python train.py --n_head=4 --norm="layernorm" --init_std_o=0.0236 --init_std_up=0.0236 --beta2=0.98 --steps=3879
Each number is 50 + 10 x the weight over its row's rms, rounded and kept within 0 to 99. Layers, rows and columns count from 0. The size before them is the row's rms in percent of the matrix's.

# down: layer 18 MLP down (transposed), 1024x256, rms 0.165, rows 744-749, columns 0-255
# up: layer 18 MLP up, 1024x256, rms 0.157, rows 745-750, columns 0-255
down744 098:68 44 66 54 52 40 59 56 49 55 49 64 51 55 53 36 56 42 37 51 67 51 44 51 51 45 45 56 59 55 51 44 62 37 74 45 72 82 50 55 37 40 74 58 50 55 55 46 63 60 47 64 65 55 34 54 46 56 50 45 42 50 55 62 47 34 46 59 61 57 57 57 54 42 49 58 65 35 60 65 50 53 47 60 45 49 38 50 43 50 45 48 55 31 41 63 49 68 61 50 35 57 49 46 60 61 52 44 57 50 47 26 50 58 63 46 54 52 54 52 47 42 37 54 58 43 49 39 41 54 39 33 44 60 48 33 39 44 50 57 43 38 51 66 54 47 58 55 34 44 52 53 41 46 42 51 55 43 74 56 69 31 61 50 52 47 60 67 47 49 46 57 64 53 46 73 55 54 38 42 44 59 48 57 55 64 47 51 60 46 68 35 59 47 44 48 50 58 66 50 51 44 47 59 62 50 46 56 43 64 57 47 76 61 46 54 34 64 71 68 49 70 57 61 51 62 44 58 56 33 50 54 51 40 74 33 36 62 53 58 50 58 46 47 62 34 37 75 37 55 35 58 45 58 49 59
up745 099:31 35 57 42 53 63 61 54 46 56 49 41 54 41 47 45 48 48 46 52 61 49 52 42 47 55 50 43 43 63 58 54 53 39 57 52 51 45 56 43 49 62 64 52 55 42 50 50 46 37 55 42 67 53 45 40 44 43 26 68 55 43 55 37 47 56 50 42 60 58 57 50 52 45 32 48 29 54 60 53 50 53 71 47 60 49 50 51 38 55 44 53 45 31 50 50 68 53 52 56 40 44 69 41 41 54 38 59 50 37 56 34 77 49 59 40 44 44 55 50 58 44 45 56 62 59 39 32 53 63 38 52 49 45 68 44 64 39 37 51 31 53 42 48 31 52 42 68 47 58 40 48 66 76 66 42 49 48 36 68 68 42 72 58 60 42 45 53 62 49 41 34 49 56 46 56 41 71 50 40 54 57 54 34 48 40 49 54 36 40 36 47 32 53 49 47 39 43 39 34 75 56 44 49 54 57 44 40 42 34 52 56 44 50 41 50 49 38 32 64 49 49 58 47 47 43 53 60 68 31 49 49 57 41 21 41 57 55 54 50 51 64 60 48 64 65 65 63 74 49 52 51 44 76 58 48
down745 105:37 48 43 46 61 30 49 42 46 42 61 47 46 54 67 37 45 52 48 47 42 62 61 69 55 54 51 58 59 55 39 39 61 54 54 36 58 43 62 55 58 52 49 58 43 68 45 46 38 37 46 49 43 58 53 50 53 40 69 40 63 49 55 51 49 48 47 49 54 43 49 48 44 43 59 58 43 63 43 37 43 50 51 43 49 52 64 54 56 54 58 62 72 59 45 15 65 59 44 69 49 54 53 28 41 32 33 47 35 56 34 45 36 58 48 45 49 42 64 46 43 71 50 62 62 49 56 57 52 54 45 39 42 61 52 32 53 46 58 57 43 38 51 35 39 65 53 38 43 61 53 56 50 43 52 60 59 70 74 60 75 52 66 40 59 60 51 61 60 38 36 63 55 50 63 66 46 60 40 54 60 40 51 43 45 61 37 53 42 50 47 31 48 48 52 49 48 37 57 64 60 48 41 38 56 46 55 82 48 55 35 52 37 31 51 43 59 50 51 60 56 43 54 22 45 45 45 54 58 44 62 38 59 63 45 67 50 46 50 49 56 53 42 46 44 74 70 70 44 47 53 65 51 49 48 59
up746 098:46 43 59 38 41 64 68 51 44 36 63 69 52 63 36 43 49 47 48 59 55 37 49 40 59 55 58 60 60 45 52 32 51 51 57 64 70 47 58 63 56 70 81 45 63 47 65 46 42 33 41 44 44 44 60 44 40 51 45 44 49 40 46 48 56 68 31 40 43 43 54 44 47 55 64 45 38 55 66 31 51 55 43 56 40 42 53 53 61 50 44 64 56 34 57 63 64 26 59 64 46 63 58 47 35 49 38 37 33 61 35 43 37 53 56 46 49 71 52 50 45 42 43 45 61 38 59 43 47 43 56 34 35 52 58 48 66 48 43 54 53 49 60 58 33 55 53 59 53 32 40 58 46 42 48 38 42 42 51 34 42 77 49 54 50 75 59 46 60 35 50 58 59 46 49 43 56 48 47 37 39 31 56 45 54 44 40 61 55 57 54 43 32 42 46 54 51 43 55 54 55 52 57 30 44 41 52 53 49 43 53 46 51 58 52 53 51 36 43 59 42 47 59 45 41 48 57 40 44 47 55 44 47 44 49 60 30 41 57 47 50 40 62 62 35 37 44 52 41 42 61 64 42 13 61 62
down746 098:66 48 53 63 68 52 43 55 57 63 41 43 58 61 48 46 47 64 45 61 57 37 59 49 41 44 46 47 52 33 53 55 64 45 74 60 49 74 66 54 37 49 55 54 55 59 36 41 29 45 38 67 51 57 46 49 51 54 33 36 45 56 56 40 35 42 45 44 57 51 51 55 29 63 47 56 44 59 53 44 47 62 59 55 59 49 36 48 59 49 50 52 71 65 50 51 50 55 49 57 62 55 44 55 57 36 59 46 55 49 37 73 58 39 55 52 54 43 34 42 47 44 39 56 51 65 48 44 40 58 52 54 49 48 35 73 52 55 64 35 39 56 68 59 66 75 59 51 54 53 55 57 50 40 46 54 58 36 48 26 38 51 48 51 40 39 55 50 37 49 49 34 53 46 44 46 46 65 52 67 55 40 61 50 38 70 64 37 68 61 48 35 39 57 51 40 41 44 38 48 44 49 44 47 55 38 31 31 48 54 71 43 70 31 54 57 29 53 56 48 58 58 64 52 38 62 39 66 41 42 44 64 44 42 57 42 45 45 48 45 39 28 49 53 50 39 40 66 40 56 51 57 52 48 34 31
up747 110:37 56 67 49 59 45 59 38 38 40 53 58 43 53 50 54 51 28 54 43 50 56 41 45 60 45 66 39 38 50 44 50 46 60 83 38 48 40 51 47 56 38 54 51 43 47 55 51 48 39 73 54 51 53 70 36 39 50 49 50 42 72 72 46 28 51 63 44 45 54 54 52 44 48 38 44 74 40 70 50 58 65 44 44 44 40 41 66 52 40 44 49 56 43 32 53 34 60 30 57 49 52 60 58 44 37 48 66 37 54 60 56 26 41 42 46 51 46 58 50 57 46 37 48 51 47 61 37 43 55 39 53 58 37 71 50 57 52 51 57 33 49 72 52 64 42 58 58 59 45 33 44 34 49 42 46 51 53 62 57 48 51 48 46 41 50 50 50 48 78 38 60 41 49 47 47 47 41 54 55 70 54 52 48 59 57 51 43 48 55 59 38 61 52 54 48 50 45 49 58 37 31 37 48 37 47 55 55 56 50 47 55 26 69 52 30 37 50 49 49 54 51 60 61 73 59 54 43 56 56 55 47 60 78 41 47 51 54 55 38 47 47 61 43 55 47 57 40 50 40 78 56 30 51 34 57
down747 109:22 56 51 47 54 59 66 57 54 71 51 42 36 56 61 47 67 62 44 56 48 40 43 54 54 35 40 42 35 31 42 43 56 42 34 50 48 57 50 54 64 58 33 50 49 50 62 46 43 56 65 50 63 57 33 59 29 52 31 33 38 65 57 51 47 50 51 43 55 62 46 53 35 35 52 53 43 68 67 52 60 49 51 43 42 47 47 50 59 55 72 69 50 41 38 50 59 44 33 40 46 40 48 49 43 53 61 47 51 51 63 43 68 45 56 47 57 45 42 46 46 33 46 46 56 63 43 33 54 49 53 50 26 36 63 47 63 53 50 37 70 57 50 64 56 55 65 55 48 59 53 63 56 61 60 47 70 47 49 32 51 54 57 66 59 63 53 57 31 49 51 48 50 39 45 51 52 53 55 41 50 40 61 55 60 43 40 46 56 44 45 45 31 45 60 40 61 53 43 55 63 62 44 54 43 36 54 50 57 50 52 62 56 42 29 45 43 30 47 46 46 62 43 43 44 59 60 73 54 50 44 48 45 50 27 51 42 53 77 38 45 54 53 60 55 62 36 41 69 27 44 68 41 71 42 50
up748 108:42 39 49 30 49 82 55 46 56 64 60 59 53 46 44 36 47 63 53 65 43 64 45 67 58 35 24 61 30 40 47 27 45 55 56 54 59 68 46 55 35 32 61 43 59 50 52 35 55 56 62 43 51 58 42 39 64 39 56 39 57 50 46 49 69 65 52 29 47 50 57 55 38 50 59 66 55 46 47 58 56 43 51 52 40 51 52 58 44 51 54 59 63 48 38 49 53 38 46 47 38 55 44 53 45 34 47 47 41 46 50 55 58 57 57 66 61 71 45 46 40 52 42 49 50 62 35 44 60 52 37 25 52 59 34 44 41 44 49 66 61 41 54 59 78 68 57 46 34 38 57 57 51 56 52 46 52 45 66 33 57 51 71 49 52 56 43 68 43 47 50 46 65 52 49 34 60 59 50 52 51 41 42 53 53 72 57 42 42 47 57 48 54 61 48 53 55 61 48 37 57 51 35 65 44 50 34 46 51 52 66 45 42 60 34 53 38 35 53 57 40 58 73 41 55 50 52 22 62 56 73 48 51 49 34 43 50 62 54 47 34 48 53 42 47 49 59 55 56 57 37 45 57 46 49 48
down748 105:50 78 43 41 58 33 63 36 52 44 54 49 51 40 27 47 43 40 41 37 68 39 65 50 32 63 40 48 49 32 47 65 54 55 59 36 37 34 47 43 34 36 48 41 42 42 58 31 44 34 53 35 34 49 56 41 72 55 51 58 64 69 39 48 56 57 29 58 69 60 42 51 48 58 56 45 49 73 41 44 62 67 36 34 47 32 56 38 51 49 53 45 57 43 48 59 42 45 43 53 35 42 36 31 49 57 50 47 61 47 76 59 49 56 53 51 60 58 66 71 62 62 56 41 60 49 58 55 47 49 48 58 57 39 50 48 62 39 38 54 64 43 67 38 49 45 53 41 58 56 54 60 50 52 48 45 41 35 17 55 61 40 50 44 57 43 54 49 47 52 47 46 57 50 53 47 60 40 51 56 52 42 58 50 44 21 51 53 49 46 45 55 41 46 46 46 67 51 56 59 53 44 59 59 62 48 60 58 37 58 54 43 42 56 50 51 50 48 50 54 54 54 33 58 56 41 54 48 56 53 57 55 48 56 65 32 64 43 51 52 49 34 63 50 44 31 42 46 39 67 63 61 48 29 57 45
up749 097:55 46 41 49 54 56 44 66 50 45 43 33 49 55 31 37 48 54 61 37 59 47 56 42 60 33 45 60 49 54 26 36 34 52 55 56 46 50 55 31 50 30 47 46 60 63 54 58 51 56 57 60 64 53 49 43 68 47 30 33 56 42 48 43 50 39 60 65 39 56 27 47 28 50 50 65 51 81 32 65 55 39 47 46 61 58 52 56 45 37 40 66 58 58 63 54 50 52 55 43 59 45 64 49 47 52 47 50 54 32 35 52 50 53 34 35 46 56 30 30 56 35 37 39 55 39 67 45 60 60 45 57 58 50 51 55 67 50 44 59 41 52 47 58 42 42 67 46 46 68 47 59 40 54 40 52 45 35 54 57 69 48 53 53 46 58 39 58 43 59 51 39 50 42 60 64 51 47 51 55 61 56 55 38 36 46 57 58 53 53 64 44 59 54 49 43 52 30 42 43 55 43 43 53 47 36 32 43 55 43 35 66 60 45 25 37 52 48 57 53 59 45 25 65 52 56 52 45 57 61 43 40 41 50 53 50 72 56 46 44 49 70 69 67 48 74 60 46 44 47 57 57 46 54 55 58
down749 097:53 39 53 53 49 49 44 54 49 52 44 54 57 43 43 64 45 33 40 61 47 44 40 58 67 45 55 39 45 45 40 39 56 61 65 45 39 53 47 47 46 39 52 67 51 42 43 56 54 49 53 46 49 62 34 61 45 66 51 46 31 52 79 58 29 54 65 48 41 32 59 50 52 57 40 42 19 30 44 53 49 65 54 43 55 49 47 55 47 46 63 47 31 48 40 67 40 49 60 25 47 42 46 48 75 51 44 49 60 50 48 64 36 42 61 55 41 47 36 58 64 52 43 51 47 79 54 52 51 60 55 36 49 43 54 45 60 46 56 55 39 55 65 43 51 68 50 71 52 66 46 42 31 32 53 51 55 46 35 59 08 57 39 48 56 62 53 32 64 59 62 57 42 44 61 54 40 48 56 67 47 49 63 49 49 58 69 52 41 43 43 42 48 42 35 47 60 64 49 55 46 33 53 40 49 39 43 44 40 44 56 61 48 48 55 59 47 37 44 53 57 43 52 43 49 30 56 41 63 34 57 45 36 62 45 43 41 47 56 60 39 51 42 49 54 57 37 51 43 46 52 38 51 48 33 43
up750 090:55 46 45 59 54 74 73 39 51 49 50 44 46 58 64 54 32 47 64 63 50 27 32 64 42 35 55 38 41 65 56 26 51 41 65 65 41 41 64 41 66 42 64 58 57 43 44 33 43 59 40 45 49 51 44 50 58 44 32 53 40 53 47 45 52 49 54 68 58 42 37 51 46 49 46 61 48 47 38 34 64 48 51 56 50 36 62 46 54 56 40 49 43 36 49 56 43 46 37 56 51 50 53 52 49 40 51 54 24 63 58 43 51 72 51 53 39 33 43 46 51 42 45 60 59 37 37 54 53 29 60 48 29 56 66 54 47 59 42 38 55 31 48 41 54 48 48 56 59 43 58 57 22 39 43 58 47 50 60 61 49 46 70 44 41 45 40 45 55 53 54 56 66 38 56 28 66 47 60 64 62 44 46 57 53 53 62 58 51 45 49 61 44 50 37 54 48 44 55 64 44 49 53 61 40 63 42 57 46 50 57 42 61 43 68 38 49 39 69 52 40 73 49 44 80 58 53 54 63 61 53 64 35 50 37 47 37 46 48 42 51 69 42 56 32 46 56 51 48 54 46 54 42 43 58 47